Each number is 128 + 32 x the weight over its row's rms, rounded and kept within 0 to 255. Layers, rows and columns count from 0. Numbers have three digits each. The size before them is the row's rms in percent of the matrix's.

# up: layer 2 MLP up, 2048x768, rms 0.0224, rows 44-89, columns 384-479
# down: layer 2 MLP down (transposed), 2048x768, rms 0.022, rows 44-89, columns 384-479
# gate: layer 2 MLP gate, 2048x768, rms 0.0233, rows 45-90, columns 384-479
up44 095:124190127133145169123140153129104095059135056177116152146134194129090157119134120138091113108151077150157159166127093151062161135060108140134134167117102146110088186129115128129117134192090176057176165145142205130181131129112154149043126116149172116143104148102102155123149119131134185124
down44 097:130112121127088098094093121145123147178084111138141148157141154108118117152106132158072103121079135157088104073116152181144111161208137168159134170116128120168129083111125125146169142120162089117129078131140135084141132159052176136151164094139119148113116125158106118152166150119084123128
gate45 101:095125168179120150002185122153202135156083165125102131128094123093090170078133101143117127108152123106151130099122133164115161113076098093148114129112113100135136147100153147076081120120148100136174116144113193121158179091076160146103113109071163148097121145094136145164065117162083092126
up45 100:110162147147125136133140077147164153126130163148182171161125129101149099097124148106148108076116116137115142189134104076132120141117106142175130132117148135086067157072131147135117073139096160074094155092110135089088136124112132180139125148178176143080174110104129105161197126125162132171
down45 100:159120084161144114108145141131169081113167107081109168177128103142180134159140158096163068169145130083061114167089178119070173099123161140134137161103168153159176167086156094146092110137094091175137128156123104166122108164124082123148140080130146169065143062121098125081099200173142084132
gate46 094:146179127074167082173098073128142126120091150118082101146167185115131086180186138154150157073123089110164151072151164167144179150167174127156158065122161120186147149081101122077066116143097103171139181185175122119101105161134112106138169139214132114139110147112155073088157104186125143193
up46 099:135139065093157057156124151146074131176140120161191137176108157071133135161135090129126117101169161092145083099132042149166092082128146127059135060148082123161140172152149084168175122165087107071099112203080141131037045158115095099083140138145100143150116180100102201153152147120139098167
down46 100:086129162100123134174150098164109088133143222104117128119164101169124113110110198119129128156136134135169155103140197114147118146083095139090151110169159098179129118144082091135144164094131136147132111110142055107113142154114134113101181141118083133127094148133140087172091127110118166164
gate47 102:066160122092130079207128155146115111087170114200157104069170147150165136107139095156092163103186130121126159128047154130097133125153099139114131102166078117204086136149117094134165095062140096086125126137130151145159059138075127180184116161139072114127136126134103083087109131149192147090
up47 102:161126122144086166086156137077159150155096122118118167047125159163143151123125133138105098141067112206190087159140085159144130198107121075157106108118134150121175183108053117072124188208118139129101102083103208164126088108187088166108101092146133156148114125185123155085156076133170145083
down47 101:106147198140135067119120151154084120122071172103186167134128120147076186134133124048077064160150210170126115158150128137078118135119083102134176146136151099172124156123131091077086141166124105096165107103145190100108092130153151102063111111099145138210165152169169149132142146119173179138
gate48 101:144072101162142070094082124137087137161119191171118150134139117127151206076206125118109162101108143084180142094193111144167105151130113163098121122097123120133167100092176106131187125162095104076129145150133075159116062094074120129127076146167066111150176086137148157069087151161133154067
up48 099:138080118134146114108146121130090165200097105150111140168058129115109127036126115089066136128146179135142112101126132184106144120080168137110179153117111139079113115094123133135129132074127204114145156107124141135092115124104110194164141112124163143151123057103079136121138164141106100107
down48 101:155157115059129100129128117144153135135138174120156126075129101098115132140144111141127094116122203105113098105101113140141092126158071078100150177181122133129108170073078109118147152147105148175181104171161097138090116138138206132122131092109130168129109103109103138161137114158149156124
gate49 099:105061115142113134090163120183132148116101109080178131083137116110101130119111202106139142078121115091145174151196114119131056152181156074097112115175032074060160101106202088204059126156153115132093137162101194095131124164122147164168125156164106161184148152101099077103134112157116097165
up49 097:133094115104132142101112141116167175117137138149107080135124153106107099123125115192090149157223163100153164106136149132096187142158141160116161168103085098147140138114131142118138077103146098136114102097093177129117107195168119169098096190103112114139150091130120122078086077085133075129
down49 099:089109117153106096151114151160123125088113079165133130156094151136171116150173125149172153175125066176076148140113134154061144081084144124142115151096122179124127144190084171037110154138143182137129171103185100160090136161123157047231121124162122114152161137130150152170156100135107103063
gate50 098:101129097093159156074115083072154077107156119137172133078166110129148095137112140131110156159094137132157116092099095133081104092152144183076121154110143160122104111067120158125118098119149130148175157133125174124123131093092135103105137084122130077127136152126091118076168177167091133113
up50 099:124039177127121122095159141136109085173065128146073170130117104127096140107133157072175186129172203104139058152113157128132160124234124093189151100118100156209122090119094113127143093138146101145166094104132121110084129094125121171091138110107120119082122075134104194148151107129180110108
down50 099:098131155114104121201095156127146150154150050086154157138131164169103175140129140140118121081142088098115137132108118158120132150126147100133082144132166122079176083090110103167123111062155156137117197145145117125110160154078176109126118168116189145139151124076142105126051165162134123107
gate51 096:148149159114140103142141151132161148141165130124068136074135165182170128076078160097119109126118186104128146164131101089116168124169130108134169118106167101098174153112179108105122124050084118105120133110099131110100137124191151172088112105103129118081130135117177142146120122087115125154
up51 098:126094132151128140149147143125229134152141139107098127082176101113168141094178137103167140103096099105101100164192117087098116139138067050095061121063077080067074151099085108099138108138117146209159127099128104104141080129140123135137125145111139086086129096141113148163177101146121090182
down51 100:119100093118142113117218131103115153133124075157070163137126165076139081106078124124091135123170185131143171124137163141134130138146091112162152102093075103111149130085154075084147160071022188154105131161082116143105166129136134101181131146106162116157134173141119138165126109128118159118
gate52 103:102179156106172088123169113137103092113128163117086109140147104140192091138105141088155136117151179182085149134137126151146102154075161143104159086172124134098144157134159122128117142100188064135131125157162100135133073112088182096166131133077108125149177115162142089142128087206116141170
up52 102:074133162135119190130131177116123088163151170162173122137106156154121063105099186152104152114123129114144101158166162173195113144134104106192146117184171188097185160103078124136152162130168148128124149143181123110138153127107171139142128113107080064103159081120153153110172088071097042111
down52 102:184138162125109159086117160081140114129175117109120101183117135117148143152152122116170075177085150133160130119125183129163129122155104138199132091149153168106117169172171165128142071178173135128102094104099108110091063145113134159127092066127142150114163149165123095159100138139077125215
gate53 100:135165167142109114134179198076148167111163159096173135148099117163090097129150119159120137070170089087096159100179207145113178120045110156168102138176140095117103148144116164095141093110129186102083127124136151158182064124128165151129077168186063094133145141142091167110107182160122117111
up53 100:121093110108119127154121122110154169153084125132102109069134131075083117156124121131137132098140128144151127141151217077193129141066097111064068157137139101112097128155085123102110134120053127133128084086129099118121070123154186189134114099117135131162083110119127127150153094122188153127
down53 100:187183124121141132135088143135117141115143162135095127110100104104120097081161152116161105114047139085095103172137132120065137096111144071067123027112056105157143112128089148125080180108111109117123125123106146129138123059141106109067067186124090133135151140140128140125153144124088126131
gate54 100:079096048146148117136119074147127071142122207147096159118103149128121192081102103143160114103153123132175135141176100141097104096130141100106082073054154158137144108121183103161114183045110110086139207105132122137123157148124123107151207149087071097088116160111103114190146115104172127105
up54 100:125123068158118204150105104120137156127108132109166116109123136151121166089113147152166149122122100193158070026136110126076181079093089148163136095096136112106157150128188065148130102095093097091119107107123149149173132211180119081157113152136154100108181130105147163142130095134168146126
down54 099:127065149177103166161148091196132157121122124167188133130119181080079127071095166163162197124157149117105116090093131113142135125096165137144122087146132091068118096103107164093140107158087114087166118140115113139135117118113150135098081114104175088095140131101146083174094159150107116135
gate55 095:143162166145105131103172118163107150075157136126177155150161157109054148131127185130129120170134118114104129133141116146082126192094194164146078178153111097143115082120125139184149151127146092078084144148096143091115128145144150118132111117140187154147115135111176043123183130140093131179
up55 092:119152184139198129143104178123074122163142098149152107133118107102113145142109147135122107197127153142164162126133155122071162136110174189130162078102179130136106127092126187104091118116153149084106062165147142114135108127163103096071147084125103120127138161087110093092070177077123088113
down55 094:175087134142128114141164164092106083182108125191140123114097108145170116096102133122136103072123169159127196096158103134161074078117086132184052145099083114132140079153185110060094074147143112152093109112127130110123111168090117073125152096140068106126134156099129132147145129111174159154
gate56 099:133127104146108113120134133173152157137170144119049198086146142123119101023113090129142164116111150119161186152106111075144204085159102184078168128106089127133191061121124122170197154075118110078128142093141140175121099109188146174135124211120164075118146106147143053138088080122154059087
up56 101:087108061125188145146111092102113093113113137144075154130135161121116167138168113167119103096131158132118068105120089153120125087108138104061148141142192134110163164138117100132108126164089170148135107054111150145153164098176198164141146155119165068153125124091146136167081095061121086150
down56 102:151142106184137192179100160130197158119078079075162153100107112075144154147105152167115073106191097179120173127121136133128133102122129198129092144062191144105104116116136145097100115111082139115179128118104102148193180122171172112087122140184112183095108101047137145158088148139134155085
gate57 099:158152133128121098073101140097148120179171155125161138100129180138124033106134138103091099128149117139088112121081147168093131142104064173158104105098151090100100108129119147142167141097152103115193151094119146074125161101119113138179052141165145155060141146156175116157134088179129161161
up57 097:084121131147092178133100137116117127085131146123094156156156186149099166176112116096134138163152187131158182098144110106145133102164196117116135156138184146200148144131105099128080117091145148143149104106098106128101106163124122161118149065117162167127103135125157094091083139089119096140
down57 099:148115158105141153162110118157146130124113100111118189108137154196095129100136129034113162135153167071154127110116092137142158131153160154079167135117107097121170114092110127073108169095158130151151163150102084141134118139103099134119182150085111131143139099134131099055120116144126117134
gate58 093:077145092129094162081127175182082141167141143171110165184097084108117133121166178170090130081126201159155101151113077134134076140192206147128183124125092129160122064150143092145138115126164126100121129098184113183159169114132148152115098101189146140137118147107104143149135103188110115124
up58 094:131104088132102151093111083107177193096152115114144067140188084186119119211087167138157131186111121126168160145099140154153157096098117092184158157173144140161156121076133182117070142134178144136165114147122086103072110158170175149101146125111143092102166131117120130128188160029107135145
down58 091:145122104174145181173121076161128153124107136112123100075159124141074121078124080117166154176107157130156127102141117125106110160139091116141124098076171132119158142104141168097066153151080137194161179134081099127150123134087147068125138111122147135178141132066118086117116134089107162154
gate59 099:146100100144089150070176098171080134149154194109198145139123122126182098161150090157154115167137127151117197096064137114143164164077083153105156146113161154182137122165144119144106061070138155154126198124132122112123124078104094131118097108160135065174087100147142122152095134142106171134
up59 100:116150141147120114140120134081157117107165127105176146160131174143136113158180160143085130108119071164133149158202141190179087156152104123197093089113104191088097130082161178107093133122137183137075089153179102121135087136098180087103094125137079127167125088130139148117134184115111130160
down59 102:123181111134099138138106128140106104087127105099074128162133075155143152070128147087144131119177132095135114135155117152148140146134133104123086098150113130121137152184112169138132152181121150075135152136141126091120118136161132149111112161066116164092136150122182081112130126063127153145
gate60 098:170131089151131135132094175098137127110137114190093158173109140141142161147142135159121154090121102162157122152113110117112146162124092099111123144095099112144102097178113132092154156072103122091102137121159133119086160138155126156117106107129168179142117219135152135154119069110107128074
up60 102:117063161183107140129064168116152136125124110194096169091076080109132122136168110133112130156128097094114054088226146108106160150121117193097130094119112053129104118144134052147136158075092117123050121121081161132174214126091086142120154129135125120149204107148066136157111110137137171129
down60 102:150096168130125039150162125123166163143147045166102130155105147104143084160090130109110147157159104117135071090155136134134153101113116110179099143090091101113104122131154141111127180137084108202044141129183116131084133148173110189096090169074099079094132135145135106174121151188170154065
gate61 097:122133144129138159099120157152125133159122179127123150080145092127104100116123142140110106151091142182174176118042165100090113140145130159084074138147116168133113143123107177113117106107133136154147108084203096161153125124097099117116061145188146160123165134169187193112165104082121210061
up61 100:071121120179137164134110106177134172165142161147084113118089171175119158125113134156118110129072138083198124116134109144124132161106152106079095080097172094062077159149107126115166134129121131111130116144145086093092130133149118070119176171102084059124134143108146124138105156145113093152
down61 099:113136146112136122156117114135088118154160146153128157129142155128151156159128093158173114150142105130152165102072182117159117156236075136123114147126089138164151095114120144095086155111138151133124080090097091156139151123118130096102125115127150120059087097143119156182134111094148126089
gate62 100:089151128169074134051155124107129114136104143126084137120138111111165115140102142118100113091140164067112124082159140176206158123135127167128072074166127172130131082169137133115183136108153094136205119144095072107169140091126165195160077202103090133050103103120116121114175098146054153133
up62 100:093142145176134083136135100186128132178179141089120091106131194165194159138091133118081133189115058120113154165180131121115144125088158150096158139099132102129104135085110104096121166121121123085095175136150086137130131081083107134113130137107126092140156143156152053108091103074089153166
down62 098:205105153143113108115144192169119120093205126140118111115156092141089155105158154162122127163092068081176134129093169172186115099142120116170149156134070087142138102113204140097176104151071116121197128125169111149211138140137141116132138171099124155131124067122106173134121161158122192165
gate63 099:086089087140098109104151109119118106134099113118121140188160162110048123078077106166135103091087060105124099121157118100147143147095098188066114166134235141132090126135120116151155151097091158099113089109147100111049127127139052146123096109118075078100131154135082113160165125143129133137
up63 103:137146129192120107126060077189167192136097119124106133117132162084144095094154140195142143084103146169113091143141142120160098133109082107115094107142081066191127152084141125108113105064098140122144115132112143167147044134087101102162136133151184112144137168201087173132085123112130141184
down63 103:122116124133126093085102130191110128144124186128139209144143164153120128116149139149139058145173147124140100195164111133114084085155068143134146149130139165097139129185139074094138105085152136109150055176123109122147082186096125098165113147145120130165094171125129188134126109163066114127
gate64 100:157148095132099127142126109107080136140122212162075134144159120134152109104107089152092114159101179090186091171135098144122109137066126140081130166139157151080087104179061152157118153164131175107092126137136146156152141119100097150087163112173163152165113143147145107086214160144125084093
up64 101:097100116132114126105127097159115121141119148085047156089159122137188099110118095096127154157111140082147085141072117128106075155075101120108130110117117109117147172150102118121110129117133090131125074159085150160135104160089110167090093128161081150093085146111095119129163138128165096191
down64 100:124130137108169083162085130069115104131114102136144081152091130133111114145087195122163150123139129080109133124128101171147152172215140063180119135118175130126153111128095069155109113110055065143121159121047114103171136129135069165129055145110103147101095112090120124105085124156136127132
gate65 100:109151087099180103116105147115140118118080171129158155112117164120117124069146149165083094150094131129108142072119153076172149100077122144121130082119121124188083095149149125127114118137108114085124153151127118151144102159110106114128131095141150137142111156094092107163082088107091167162
up65 101:155148149170131163165121139074164153097109181156101124109186162138141077108149119169120076144129134134193081177155184104111074100091120100124096121123100121140102085153112105181106074129182125136076162111155138079109096157130127145090078103137115138156123113174145187127189141157123124149
down65 100:079111166142092087136132147149092132196099108067157120098100109107073148144072172080152136104133097138135132181107110091142100177171075130112090155100121160082139146152134151105114138204098146070095134140093155053102127103082154158145095066134087105134145133148163166086113160133113121192
gate66 103:116157095177096113166132117192112147098138200135122127162163107115160087154092144132152166101168103078150142154139106117174125126135142137112105161123142144153073127146112087131166118081142117079128146180105097096109106113133129145104142133122117109148112134163101115141159108131197139109
up66 102:117118142137083072134155199070138170191196158136201106123179119057117169145149103100130129112080077110185144116120162194190096129131150139109164164134076155096098116169119111084148090111165118143154111135138121092089106161149092123181162140117081106196100158098099136120125157171144117118
down66 099:136137123136151075089151143054125101138110140190077061050068153119112126110102108159167057156114170105111162125128142107133093169139091127112142147083103138078140102140155124172042106171163143104150161153144179101115086096163128104140121118105163185160049085114110151064131090166097072136
gate67 100:114095131112142154084152106172134109149113141074123136140147147094149147086164110138161169161139121109111170139151133108124061139101141093140204123137148115151112124163134159129136126119074123117163137174182156121126111170062171123100059173108108116092174066171158163069155132179104122131
up67 101:122058135178137124146118096138147099159142199121106164125031121090134117094099159166127068085066093153192153190143083097100102160144142116104123155078155122098113132133108060168115163148088176080144150106079158142139179164116204130087124112128166156096137151096175119126135105138163049125
down67 103:166120110060141125105091110115121167113141080075105115127132131136069144103081158126188121129149134123096090143086114112137092145103087116073169137098133126076162101141202153151072126139165146127151138130120165159157142149097149138143155036155117134155127110131145153143121063121105115094
gate68 098:100162126136160168122111110122110123056116083121125140220126169116111163119186083143099127141126139109139109093175142184110145095106143137152146104128143125151089112118194145142114099108155116100157169098205156152091161136161125111116087190095160102143164167215191165214105165086125131146
up68 099:160109078151106087111169159156088081096138120135172117126188103100129145076134134143090169147091078119100096166175176106134098174113155086135097139119062098079124157106122155102133128150149101118132104112128131158090156121086126147098123191136168105143133076086187065102129118143099077123
down68 099:123081194143131122145119104081094150100165131117097141194092153184101072140153122161087115165098123110170079156116130055103133059173159118096099105142097112153157109101071147087108194163148188094098183130128137152065121188167119117127098133120162117189116065117123092128116101137094117149
gate69 099:055152100157110153068135091085174132171124098202136143115184149102136158187136167102159106106165134114128173126134148163156072146109162078149068103098096120152130087154084156105103131102121113193159123150136128132163096173125102133176127131131112148153149189116152118085077140164119119123
up69 097:104097166143109104125149124076084113180131131141162149123096124099043150132119090127096138123111108106102116043070138103129155118131155160072126163187122199109201159123115165143148198102146130082138121121145059139091146097156142137078128083138135209076140054152127104164116129124136156160
down69 098:118158125144108144135087161144127127109118108116168159096123151130068122105098131088180125142134113138120161175123119123108081116107076160126157125117162135139121074167103103140177097122160146115153190170169141101156107121131093131158128124124116091135141116171125149176177144191096153128
gate70 102:109166138104191154115148193135147155136135121155176093104078112083144201144107162145109106059204129150061120085144107117136161086156090168125126097196163086149170133082095114132151158144089140174141153063161105095151142155108133180097109183148111068136099142159121152151111135157127112199
up70 100:095179142174072168113135152101095073112159106107111139116133158102169115126167111095110141164098180073118118104155151139108136130087193102128107122109143112054125104167103124104163163163153130140146176152111150111160155166077101121108112148165115073116115139108123092111121164077111140189
down70 101:144164058152235144149162126117121150143140128132106099090099101172140146151161082162155060046123088153107149129130102176138132145068096156172146180054162147142097127111077087148177111142106128168194164139056170118098112076163088119140097047072111153119152139125177180143120151128114138120
gate71 101:093124099130125116169145130150138175109111162157113163145140127141138129062154113174189142111088163095138123176081117107084081176137190159102071125091104126124131073122114133172121117152118090052152142096149103088103101100114134165138164125151179137096061190142163073098092096139158119103
up71 102:109122113158086107156142078119090150141113114075039165096124149136121143085139138096133108142099109140130118168152140085096126159201152117145092082144070177117103077105160144108121129125174083136137079191172138185150135128105182138159139131107099055120168093122146217106120129147156153134
down71 101:110146113142133148157119144106125165080132114126178132133125116116136155133151113098137080120157110141123158133104063142166140168129101162136175127158053093131135132146096069096192130109130147119169097098092099116148139097134132098133105128084156116152071141181108126095143142091113168132
gate72 101:139127112121156102105106071067133156156176168071127134122144157069126157135122111147064149162118127114125110115173151165099124137112153128100168154133121145164160084109143116143174163135106093092177109079135154141088143131156090154148098128121100111066145102118150141146111075115121164149
up72 102:090131099117184103162179177108118053180143136176127100172127160149145121145155116126104155109183103135073128099125122110105158053107114065144146116125091122148114130099052154158175099093181110147089144154143132149131114098131129120132174132202137135083149116167094113097099141173083184128
down72 102:059142104142114064122127132126131069123105086126152088068112156119152131182163131154075133118136158125138173128145193169127088119111164195116070092069114075168176107152114145108163069206117152134093103155104135128084144211101121186129143076141190144130106123170158121087110148097166143147
gate73 101:106195097123175174148113152157123110134115160123158138143095140124107195082127096110102092120095087166210117108121081066087163151159125148054133114121139117114076143105124126094105144093189159120159140110184142141089112100124153164110137139120094153140152143127105150193157159147126172162
up73 100:149159165142133124097147150161212115131031163109116088075153165117128161128109151124149123077141102123138140095111143135032154125129103107167117179130115099067180109164079167070171099129111117152094145091092118123126113092128158109086198190138156111117156103125093151136145146124117130092
down73 100:135146139142130172167095122110118114061152094110107133126099152080178148144139118121077064134085140136165186138120154105115073096104113194100139111103132145134072163081184177138064156127132115114142110128119161152113068060115117125123148121137105145130135083122149182187125141157148093134
gate74 093:136143105112132184148112103088154113091143106115070110116156177132130145128163087164122113192133137106144097120149128195197136104154083130071140154176144114112082118112145119094104113097062098152140121104160050127138070152133126108184064126091148124083147152108153113125089133107154160063
up74 098:116137165108171145094160090094084151187124102186161079088167133152142135099090086132135107159128120113102149145085144074185128119163196111133106099172149114094096086144118107106128181092105183123132148117151115093127155089171108113129122152132124130149147180086083103121170138130161138129
down74 099:114146162138163165092045112069140126086119133116133133089113155108181147145121107163183143111122127139152087096148139126133127136103204114122129116159119127108086152098134094081099080142126181100178105121089106125123116117084110103047197185111111146051090143119121124142185135127151096133
gate75 109:108112116145151129115134085110140168085143132114124105150137191140085151157125143179122110100152134130176218082150149153095084171135175103184161122084081095123101106132172150133131117172102077078116081121160164130153116163163064109113189075081137085095069160193114095123156160091144131110
up75 103:099098121067122125145169066103121152157124159135181104168138160126124186126135104107122136132088117167168131143112139165114120155135139127148168121145155109131201168083151127126108133125087099130163100083138123088145098130169178115118162111121131118163099182130121147132106098099155110147
down75 104:147170085075114216112116153137101132122142147117088119118112055161170125132101144155120066125108096181157107133103163100155076149105095067121131120184128032094133143153122145122082111141159131107175172113103147162086138119160122151155085159164094089119169111113151158103163093117123184124
gate76 100:096138124165110123152146162114130082153178122161081162065101152108115140145162163127176069099097169142112144137097101160171143100088137105129071105162132146107143160129061084169127138136101159147107098178102158123124121098088068199097114136126107135136051120120161117147117118134129129120
up76 102:138064115124154132065082125150065098120157119127130097117130125122117140095136120126156146140136147145133118140120126115131145091076134133113135171132177145148184126108153171192105090162127115109106158192121114143126100171101164136102200148130107095141133182184120177104070101118098049142
down76 101:127111147165175098079089146114126108112192145169115088134139187127165133203134151122138126154087123100132154161150101156126147065136119135141044132188153102097145122107091108119147126208123150122183196154118081152107146142121012205082184119133099174203114104082152063160126072144136127162
gate77 104:120073108170112173053134123117111187095067118152114087138119169117124186140129112145084169093097135043169146142161106134121124183139103113107109122071135128115109125141136140118164198180152145142139117087105090140078136147099124077181131145160106156226112113168123106127092147123121121174
up77 103:169162099114107152103091093072156094091092164144130101113142152128120135125120164091121092158115095133151093116124113143159138079115152141131078156116120147122136172158204023134139131173173135140107154159088165121123119144192142081164174128196116123120151169165098109111147144162120176158
down77 100:135115078082163145130179090116166121133076145093133109143111107155133100102137100135103157127173173167165094090085162167162090098154137093140141104109092179163126136138179135170059147142113160160109146064166125112147089071125113218158096102139132095089154098101110106113201106122141158131
gate78 103:157120111181126153118142121173141121155136158089112120131154139083156103080135113130136108114131147083181140119164125176126102083138056116154131154094116099117103120120126107091064097180135168071119201155162092123108126166153167121096152109131130129137161136103081192176095067139156150124
up78 101:150113076165092165129128202151132112068146133162127136106112080134054145122224111175082129103120139126153082150099133116168169145128186070142099190102079176082122139108139135156066109159121096163122166160127097176146091090095138129147056147102126097161185146185148086184149139183085150160
down78 101:112123182125145138159115121141170136101113216157212145127162119090165111114092099122096133153129133079130180220111126151109090182132169132150164145115151100140122125068077144074161083090160171061135094103126125099145092118069112106166120095127133100123174106082138108193131128119111107144
gate79 100:147138143126135089142147098093109114160153160092110125148198123103152134091125109184132128096096122170164091157159074115160105118098150133089159151132094169133165062048149078102116086153105137100151149155110149099139092159129139123111215150086087098132156095187131153126149179154126114159
up79 102:140134126146184137137141168190117141108165139196088131144134128141092136083139111156144101130082149109115098112109099142108118129135119147127173144122148142115096123100154084147131137128176115122102132116074160154096128117169151128141150155119149091154066124094056070108127074198126126142
down79 101:144144138097120165104085128193155135133138162093128147044124104175085114173189071141151136167114123147112175162145144143065101055119155091182106126155142124122138111151141078164136139152095175150092103086133164100104091123108104114134094153156172227134117157130186113098103101075099160102
gate80 104:126154143098148183162160137119166141091091133163153146159087189091108109170152212174127175098115098118128161105182097089118162112099148107114087142090147128187134087124125146100079153117130159168153120162152168123092195128121079150167131107154043123125138173115129116104108155136149170134
up80 102:083114080108088113152113117157065105161122155135118134167145080165104164157142176102119115140159135123145094114075123168174147121099154140117124124103107140144141137138150136113115142078170103122118132046162142108181156149093128183118168109152203141133131048108126151160128163165202145106
down80 103:156113172119119170148089101172165080166047141146118145144147083155178141129121142071150161103058056123109133149127101153100129138153107120078166125181172172134098149105203106158122110102154143171139120123164105105134101104106109123146149147140144080114118170076107102163080173137128096077
gate81 102:097128126080125162133146130154145158095122104138188130092096051139208105203080136105096134121136193128170094133121105142123125155178197147115089145078107132129170142096072154064142119112094111110144066064154083119113063142141120152107088118139105217076136060141174163113103115172148186194
up81 102:101110112132134110099126108142102147172157143126161205153128105097118141127054082107121195106094109139175122068147117128147140125188193121096141141169097093166154126118107122112101214123086109107094137134061111170100097129067136144132165118133131107186172198153114137043156152108146152141
down81 101:104189160165125147100115168133103146112135106116142080070133105112115144136081134129120182133147105089115147058101121209093147085120093228126171155143154128117091150176132108129124136119107136119074134115182147072137100132157161117151174117061082129117181120140057161141094103111102092161
gate82 102:100164134124179116119114159119100107116093147158133143129148143111113128125178137119118163133074142146149103146117099119094129141108127135099115084093109093093095130116152055162103112125114161076151209139096164146138158160141125102150165102121160168132140112082136123164084132131149132156
up82 101:120145131125154100117090141169131097147141146140099136138118087175164126101133107095070171098133156141119133133098123133152161175136096090097138139207092094132216077123089128108213215126156144096131164135144110120103177082135128157139174138067095172159101125074094145128154164134056084109
down82 101:164125113093103125142084063110071174126185138149089128113134148115077137085180183113077148214155158187137115116095130086149152097142103158151167131135150158147158156133146124072049094117066125120133122162135085154170144117148139109156108142137087163104136146169174101119093130143129149177
gate83 105:138098137068121098137121150082163100167152158128061105157055124103173153158132132110165083096184161093162082091085155139154103115090194086150062111138124168102142116111100113129137063109125139148180142122143101123118096144127120142105153141172140196095118144140171079082091114155101119109
up83 104:176145136103128135116102117139174157082092109141157119155116139094144105122100130141087100104119166118104165130162163140120126103100135160163106130087149107132113158102124136141087093135081164105140124148133097123197116142068123121177116126159133130139128061139145109214086104087132145142
down83 100:097122158096097092087117186152092141121122123177110117104134107116127105121153090142118082110176151164119117102108149076101150093131082137152146135137156103170114113120151140153118142145179158159082117103218109121151184124096116097116136164143106169134113162131089152149067125132111182097
gate84 100:104117123124122161117128146099120143136166149110143108123117127076143118124199146072101151112119147070156112168065151132140142156098095108171186108108081152133076116155108110095121112073148119072134140135122092118139116111153116116148142090166092127116109089155137152159164106144099123080
up84 099:144171152113103097175172184099154148105106078142090127155167194154081118062134104066173191153111072124100174148135103072044148110156101162136174168164136125088130132128082101187135093116081133092114107115168123121174088167075126122118134154098125163136107128080140169160137054128113148076
down84 099:119124120105165191142134183145110139088052113097145113163159145186084166129106109115122101180069082210089105086168092112089143102159074132125128097189149182067105175126131155113106141118111145115120119151125142119136105154131141123175128152126112127088158080122134180115118082099136170138
gate85 102:094113096150131177149114083127135116100139124130100143149122128083085174108145119127142185147171157060164119092112095125130117133111114158116129125092130069101158111113111165142117099148094081139150174156050106110099174152141126155183115137130116139089096145130093082142110145149079178126
up85 101:174107086177151106132149123102129078124136131130157147147154091128155144111131125118109140171108133096113155060118127133116109111185095123159203096116109079115172155123080041107174143141138102082162120171083179227093135134095142108155129152167083141146034168082162140132140092083110116131
down85 099:133150078109137183132129093162154081139095128123122104164163075129171160085125131124114130108122136174124135124120173094106102146154064184137129144169101096126105144112125143107142192102163129166106123113135113092103077160114071155126124117162144127163145111070104122118106166052128138088
gate86 104:144118100148147154141128130125109072197193161110109128142140102089123151128101082116135159130110101166154119132174116187109131081117118139173091068111163128103103146127125121151134090088147157097138204123088119111155119195058117163173203091072128177114133200130189087141133144126060132116
up86 104:084137178159114121117101139070133066123168140161175128115137096159135157217170124137160175219074138078100171169139109103119158117111105152096145148167130155160109095137130152163186166152143160084162123104151161078178082119143071135110112076126132184147085127143095114081047128134130166161
down86 103:100169138095111139120118078140082082108107103118100092112194067142168125112115119159128171153115167150094182152147145190136121097158123130133110150100142144076156079152169149107156143093111133138105126156139111114105109121180136124118086096133091156106116135140148128074105115110130147126
gate87 099:146185089157130106138143112091147103153149127146153106138159096092140097083061134092096109174062138119107145189133167153109114082134132125105089151130154156111118080116142151122109149123136180109178120135129091140133137130143099113149129134120076119141124138138130145111096066135117098081
up87 102:116090140180105068148125102122182054200139144133122120099158167190156123143107118094185165086161140170161142095097078155056111109171160141116152096118119097180173095130115137129154156160113166108126087131074148102154090129101173128113167078185138137133113204071075116076103160152073134168
down87 101:089132164082159174159085151118113105071067203099136136131098094144071100133105107124115095102110159151101074143107143146142142113022110135117090160122139076091070140071127155159092144116115157079117185138089165111117192159192135044080113104101085101166161128152087170123101138094131126164
gate88 105:096081138151142141122203109115138101144123176145120148142112106158115142181106066113118129110093141142191132187124061126105113139162144137149100083119119096104056176094147185137099133142114119057118153126144105108104130152166115139137184123177144185163117125140113112136110103106132127169
up88 104:103098149175125155114103155137105105089151142128145101056115093084077114124150118104143141118109125106141113180085078065140201123153130179157109156156108115102112127169136122160123077116113101073134139149167045126146136097111099163100135097092138147113063095051094097088085080050148082180
down88 102:139123140132115138156102129163083131167124084146128067122091136100146126090124147142111073068098145087079138159164114094126133101101097063126074133174106118064132089152083103181123142121158151175168174137058111132125144076118120143175147173083134081089142114143154108109092219143123146108
gate89 102:120137080089093137096157135131171146132128136147129117103108083164167143213121133079086089161144126163111125131120129128175115183174099079182171129148082117182149183190127168060107153114083052128170112135110155140127104138118101147150072193098051120109184135088098144113163111125111115145
up89 100:084118179144050086089158198136050136124092188126079118101130133045179168117142158149105107094234098151101090106119156093100123136169117147108135151146146167102113094145147113133148124123100136132145153140081125083205109209102100149101106158156069145146124153158110079088052149137136089117
down89 100:049069146127158155212152147149131125128086150111108023170164134162203063131101110121163115112078102141090133122127140118159089069170142111086161123091123091140093134102098164180105111105149112138203175195067100088135159181130143113097143088134138088148135128138127147128072074109148184094
gate90 098:107157153093124197160087141091152148069100131164073134106140133102130072115172078121112136177132164172187084117048160105065104149113103195077123160127165181103121103171161183175125121142156155110132143129131077075167100153141116117132138171115126082111128125106096155175130118133145126156